Part of a small language model's weights: tied embeddings.
Each number is 128 + 24 x the weight over the matrix's rms, rounded and kept within 0 to 255. Layers, rows and columns count from 0. Numbers have three digits each.

# layer 6 MLP gate, 192x64, rms 0.154, rows 33-96, columns 0-31
177115106127132115117130132136132137126096119148141119120135141116113105159149106144122108112161
127106158160114099130181127130125122142163088116121144096065120122149142137147135107106137145149
135121162136138127111113114125108081116115127149089147129093165141182108142127092130117117140172
134162138115119093140122113159133119147125108143133141116145128083150105113143162135191140082146
131136113083149082116145181122069122094112122142138138113098106119111121118133111138155116198144
099136141145130114140134155113132113141106115109119114105174078142094140122110097138124134114115
160138144124134096074121112126132081112130110108153160132117096126166115162175117156136108155121
136098125118158067140123107149175095138148114160154142116115104146144136133140126144127089129141
170109155161133138087133147147158094114111105147115131104103122151142144111147107149130129099124
153134118121101116141138150121155121125127104113121145123069135157142153108169156162160109152136
123125179121124107102151106150099136108135124179136138131115122123131107178128086128115164126125
137149171129098102082114111106109126141143153172139152118138074109136134154132113136147195111153
153144147151138114117097111114122098141103123127146151150117118128097121177174084128124131137162
169165097067089121118101120095158111135105101137075172151110114130127129157188160132124113153108
148130136137123122169127122163151096121124115086144137092149092120172144119095135096110121105123
125194151121120090178162143148156130134105129111161132135080115151099132125153114112113165131134
165161117105160105138084139139102115112127145107125150133126139160165123121128162132112131140135
127144148146145109130149147147145133146085095062133127109081110108097090093101123170117143151110
178147127111105100126129122197093111144107109111138106116177110131089154147108150153150137175121
117124134166130109143205116114130097143104116095128146131134123138153123178107120129149109165132
159153115129138105096157131133093123118137159126098115148143111131110148120140113129099186166159
116139118078164072112162124111135127136140071130135101151119098125175152145111123102089117119119
121142140146110107081157144121104144131115094094136188101107139119094110145111149138139173128138
183132114160099136109154162123103091133109119104154121122073105188127105157111139157115146133098
169152134094154125101096100113139074131116118108095113131120121140151132180143119137127131132132
137124127141087112129158117152145125101134106171107141089132140147145139140169093167154105112157
207093107080127101100156151157136123122139132128081103160127127190159102136124136144166144161119
133164151110112087105137152084132087160165106125130142107093126099126153162117117139144093095104
174140116163112116153182132124120109123120109125126158155058102110162125134165126155121120137149
104113165110159124104148142150113145121174084156148113126107124125118119121139095124185107129124
201174163135109085115145133153061101118109097146140109086145104134102144139132120133140177160133
147143130125138080100121157177099098149094131127131131116139110106116135162099173101090143169137
158128105144116074130144170109106114103085105153201098118143121122132165157122135129137120143122
157132125123147131148143130126109110103136109129077157136108076097099130136156100130111111165171
129093123141127137129122106153136141125092085135066063126136136150112124159150131128133139142115
141129125135115137094100096149102095168096100144112137076135119133153142125081118134095136158135
116113115124115100109133131095125133092116127103137157164101095146146128165110152165150141174130
161141155139105123119141118164107114092098152130116140131124128125147097138117143113131117146093
151116154156060107075094107143087093126160127150115141097123117139158130121149097136150149132124
166130120159113155138143161122151093120117092132112141118068120120122123177123181168129123166179
138115102149111130150122164123150102131139146133109163122095108140130140105139129155146126099131
098164154094111127104098129129120105141149083133113115129166131141088171131150121094135131106155
170154104094140137107137133154112137128103116147155112100090152105112104145123094126141091094153
164102135091086115139138089153116160137132117112077126123107114157113120161141076159138162125136
150153166128116082077180115121154131130143116173135079078119119136114114130129111118169172133164
147164137125129113119102094120112103121102126137097139155133066152149119164109177090148081105138
187168168115124144119136106118126132137122130106144154096119128113145130156155131133148129141105
146133140142142091105139116117133083095143110089095091144136148119133129131146142096124154145144
127145143116153108150164114128139077134153119110124164119092110140154084117144084184127139126136
159119148166116115113160081109134097149118093115106086085114127144138127143087130146120093158152
150131118078099130115158108112145110122107130108110161127122134098170155135151117110154092142134
127138150123114131111115084122158083123119125110124093129120132180141090100146139181122134180159
161137121124128081124129088113137126162110108099147147107093129131144057181125124123172137123143
134129177147103084136158124137160136144176042162106105094095140184129117127203120165148108117130
105132117129169101100112121136071096150137134142087131125114086114132072162096134127145166113167
147124136123082135137111109155131116074140143115106131140143162134121151152112140117130116106111
149095108132127108093146130128114064156110161150145150133122093157114106184100170149135148106106
168149145101126122118142122093166127157148125132109121118077150152134125137155107114150105112100
135113130112126129092131138159160140136114122118173108111127096127113105127163103120164159131101
134119113108154137152125155128130139156101103105176102171116121143156117129131099064121146122153
134107149146134122111128135145158102117198126139127118097082088169152136107131098130110118103123
138134144135161135147127125098107098145136145115115090134121127148146079143117129103103086128120
139146111165132110110134140118087111081111092134113145122107141118148122103195104093127133133109
151143157145108086107152090125125124132119074173114145116119111136155091121172127128150137138131
# layer 6 MLP up, 192x64, rms 0.156, rows 33-96, columns 0-31
116131124126106163087135139130158125192118108154140122117114114151131151137151094147100093135106
112170108078152115199110166103121110116119140108106112133120111117116121082121156143114126157079
142095128124122133125137099128129126087108171066141132102076139146136090113123119153128145150135
143132103161148133146106108139084120138142163105078139089146120143166108129116163130162157111145
132078144238095122102105131114134120126135146146128143144164149105138123161144108119132162126133
135110120125120102145121155102147119109124159129099115137170134160121114130109143164115130123114
115105136128133140113094144174138134121124157076098080151104135147106141112164139112159136163092
133108153150111098108133125121115143114126083168127126091094130123171148139157123148109118103161
126105176106061106137123142112132113137151119148146157090133154133108161151102137172143138138165
107164149131136174147131133147082113180056168117154164127129108127144110109170086145133127129115
146107152133110122089088119092128069128154130146141140135142138135134114103125133111132152144138
148121155103130112139122144146123131141111120128161151155138075110097129155148118150130137109147
100136127144105168125144128135094079146108124122114141136151154123136103132121141097116133114069
119101117193135137134151125121098141122164138142151069129130137116160123133117068145144117102114
094125116126153117135148132096133155145135100142136073113115126114118116139137108117126120111117
124132151145097154118154117189111139130165097190098135113151114110133146136173080165148152118158
131147144122160115131150127072108157166142139157161123115101104149142107146158158108157121160142
084082148113129123140145134097105121115145114101107133102109142095087137131110179156116158086135
133087134091156125131142117129134144094152102135122146172107124167166084129142137114115120119124
125131197144063139087119074134124158115113141159098124115130128118135142156123102153128123102143
122153105130180101132118126093140118138137135090165122104125152120147165126144147100128107133140
168153136148102141112160113135134112137112130133141115133168168096073164123118120150146096136083
104128078115068102116150105116122116129116132161121144142142129098147149124126131134166123123168
113145104129161111151118181092154147109144153055112108095101122093118132146142131169129134188158
130100107117152121113122132112159152103141130102134098125136172136107129161130105149139094144151
112134120132155108131099125165120112152123140103135125112145141160092118118114125198113132146125
151108122106171108131140197066154121119170146079112073132179115173139095131131178131125113137108
145118092122130131202125138094137131114115075093145084159139159116143140078095117103108136154114
089190157169183136093134157134146131122117123117079078118132094117076143144159137117144136122095
128120132116124112134127115064121153137150124123128116128128118137157115142109089139054117104141
146074092099169137144108167164112128132134138075161107144123146088162119117153185155180144134123
101127127107139089163100136154121137116113149132129149139114117098111161171101134095083102096130
164124118148114139118137107118106128122133138107129165125117126123142100099158159151149146096164
115088125109116150144153110156133150117151160132066144131082085110129141168109138111110096143108
139117145124149112113090133139115102182128133136112129138118117110184140116115133098172147113131
132116112100175160137087129136141138111136143112100112180102134116102084144121121157120136151142
149130130144150150128132127148117102129122128121122139094118107125147081105117134087140151169147
085105110141130107148136132154144139108151118118128122118097097148128093134133119158094120122131
078098149110136151141107132128130120081150130121147132175126153136135092120150129144140096120101
175188149112112146108123099147120098137091142101132124175145143126126172106128151126155148094136
103146096110140126144141133136127121158119162115091137137127141170169082106100157120147080112131
105104110155136108128134126124124140127142159063115118126158116114107137127135136128174167125095
159104128149093126120157123132122115136173105145135118113159117142091143138106179119175125100129
153112130141087112154087135137120150135164106145117140136117137122172105085136143133121146103153
105124096114124173131107085079128139133142106136147103098134139138142128175117145141095091150176
099073120140129120083140123149135157133167146131110179147144128162174102145176140127104096144162
169110134107106125108199159148134137093170116153106108102157139090097132129136122087116119114155
129163136118135129119150103117129160139147152171111121120165132121109147122164111107177169137142
138149097134159134133089166147141147119107124131160152122104073147149122115147168198142152106146
124112174150125104093126123165145138088130107158108123106125104136126148139131161112108149106197
119115166137182114131093148152153152170137138170102083095109074125142119137146103139112158111105
120150135133171120121155154097100101126112134127129143127145114165155156126131097113099122145096
150196123086188135151127129157121102115117133134122070169100114149118122111104138099104150126168
098126132086134138161109150120114138160141154120118154154111116175130111134131088185135164104167
134134112150159120142078135137160139160122123077130069158117144131129104103133120101130123130098
090122093112142145148085141111110111147115092111127113117147142153119136084140098108116126153146
111130121118124139153135182115152128106097098132159073142123122101136141123176132121141134118106
136102152155038099136146118088129124129180145156127135122125121123151137117126129097172129142105
106099108154121154124090153132116137134156111152101140149082119115123115135151115121090159151083
125139174128138108121123115143193120144126099097133089119132157174114157144113154079105101118133
133145099164149131151144162081114149115128122093097137144165152061124113122141127178113135125136
153118132162108086108160088133140110146100139133137153105137157129133114117141129100112121103172
102096123130149123136134141165106159122123084105115099119113133108126126123130141149123153165118
123150147113115157121141163130142114146176087150147160086112089145117121173091096128179144105138
# layer 6 MLP down (transposed), 192x64, rms 0.143, rows 33-96, columns 0-31
119167074151141144090138111105132138148102105102149105112117152163103165072124136145098111137133
107174189116139128105132132117114092142148108116122123113128139102163090147110125118171091114124
119135135142121186144162102147121096076148115143152110133164140170173140125118161138128126104172
092096107104142125107139152164166127127143149159078156110112124164134111122153112120133136059156
155152111094132130121136140112097077098144131118111132178090136162168115095134132144153084113155
132142125143138108127131142146114177099096152149121125115118151118118166120119119098100152160122
144106098151175120174129117105166140136104112128108132107151131150118170167092119125167125111072
098120156141132105146110107129153106173135128138146145125155141118141162123116148120123054151144
134141082130113097142122157148101104132135115123105128117131178132145081146087147120158120126145
121152120071115162147139149125169128106077089132122121114186090083147130141103130101133115166105
126079107139092116127124108157153148127101138150122152145106173135106134144150111104134151111147
105127090124127094118148146144102123176159122070150123170117152151162108125129132125151089162110
123107112126106181118141107150114113141153123147103136134092097131143063100135179141125141115096
156118156147094114137135168131160131145124114173118117136110101125105156132133129138142126152160
102143121138119084100167134088117168124127147154114178190101131116138158163136084096119105138163
117172168136116123151122145121150156128094107145160139151123105183131109129105113119154150104104
157132110116139138149136147140093101123147138117119137146112074134114195165136164144128127107127
173151098141103103146101125128133142089156135162109130101140124139129135155153097130163121113147
133113119134151126121165144123118128136142127077123127146121140110146088155138177161198096108128
147107122138087151092141097145120113138117133136138153135131080143165130180118142152118129147141
126122123121135107139106155129096115137154144107157140098086147124138131157162143123131112116096
109113132085138148091110134128140123110165105126107137133118074102144134137132123142124145130159
136125101119153157152112093121145132148076134139125095129126063166141119137141122120125097132146
108141116113160139135115133159164129143148127184117134134142116153071131105142125151113163114054
117132133156129134127119156135119130141168159133103135107147121128140153147095165131163126118090
130102117105146133134102110123141089131111129128117138155124139127124135121101119177113086106121
155103103143135138111121133124117125137186139106179125080093107131133127108141146144135165079136
095140072167140160083154094169145132117096115127127130122120107132115147107116119173133170112123
113159134105158150129122111130093080129116110162125146141092152140136138109176174166101131092134
117134079082161097136129122148116129136115106113122100143152131151135146148114126156145129169119
118081097102119126139134148090099116133107139145162137172160158133143082172109094177154097156104
134162151134121126103109088158143138133098188167104136129154152099163103085095135095121125142124
156144116140105113120152143141118096131125107126090082114080150164147122153166172143148174126119
089133124162156123126139155130101136086129148114147146126150172094080138119100140119102154108132
132116114137142117178166124139165134129132130079115113142073124090119119095157133132160110113066
138090144118131151141133151098105147117139138134129149132077134133114109150191133175137110115093
123155114087127142102133121161152129098153091160111152088144084105135141111116120144113116151136
100097119124135116122154125120111173093097159147115149111107133151117092095106151117139131154181
094124128120141145144154145095163111116124133151113147145100180154123072126153156140160091126082
153138127118110108174154092106154122161136117119098131138126127164155115150111100146148134110131
119135147114146092127135086110136163127109119110129143130122077128125138135142143109112093088117
119117145132093122087111097117134163120117143176131136112132114119116169156111113143138153098119
153092143091090122109138127138135134115139103136137114123115143104120153120115149076162159102122
083128162121161135155135133130126089106152123119104117158116112140112112121063172131145110125165
140138126092146108112110087115127178148115127173128126100182110143149145137117113129167135147124
096160144125120130096151143144121139098130113104106170130123158155084134132143170134135120120172
120132120119107090076123140152180168124119130131126109098129091121115141083146159163114151169134
095100051127160119127106187155119111128139106132123118083109129150136162135110131147138128128101
109159107112075137144114080131175098112126135141099099154141128135115109165109140092145088174160
096131112112139093113147114076162123108106144142113131137154112116141142112139153122127109155145
180125112090127137159124138188101138125122157094141160144124127096133085112106135128129104145128
163123152150106139116114118137120138117114112134142104127135112133101114109077132116162153110155
116187133080126185163106105148171117119170084135128126162154138139118160082128084123099144133128
136114095129151142108128141090098131127168114131086143093168118183113170088146154123139074127155
153107140121121146178109109142149120092143137123118136165144121111122148148156159103142108152148
107137122126180108134109125120111083111112087121095116133125115125134115123110124133164141119096
169115133106119153169183159146119116081129113146099109083131116116144132136152113134123139159123
106121126142135146140137121163124134141129183141114147136138176118168145133125122094053116115133
123160129166148132089096133084128115163103122126124124139158125173083146124145118129103149144094
153108121132124152121162158110122096098133170173136156130141060122141093153092114144152122165150
075185123127105134081151148138140137115120112125096106124090169097114108147124127146115095130130
102129121115138196153105121101117108119145104108150118132112088159152105128119129153127127121125
140132120096150111146115120092143154169093169134144126129113124117152134145084141151115121112152
124145095141149096168139153112118126126186117122125168143137109115142126092166071082138139138093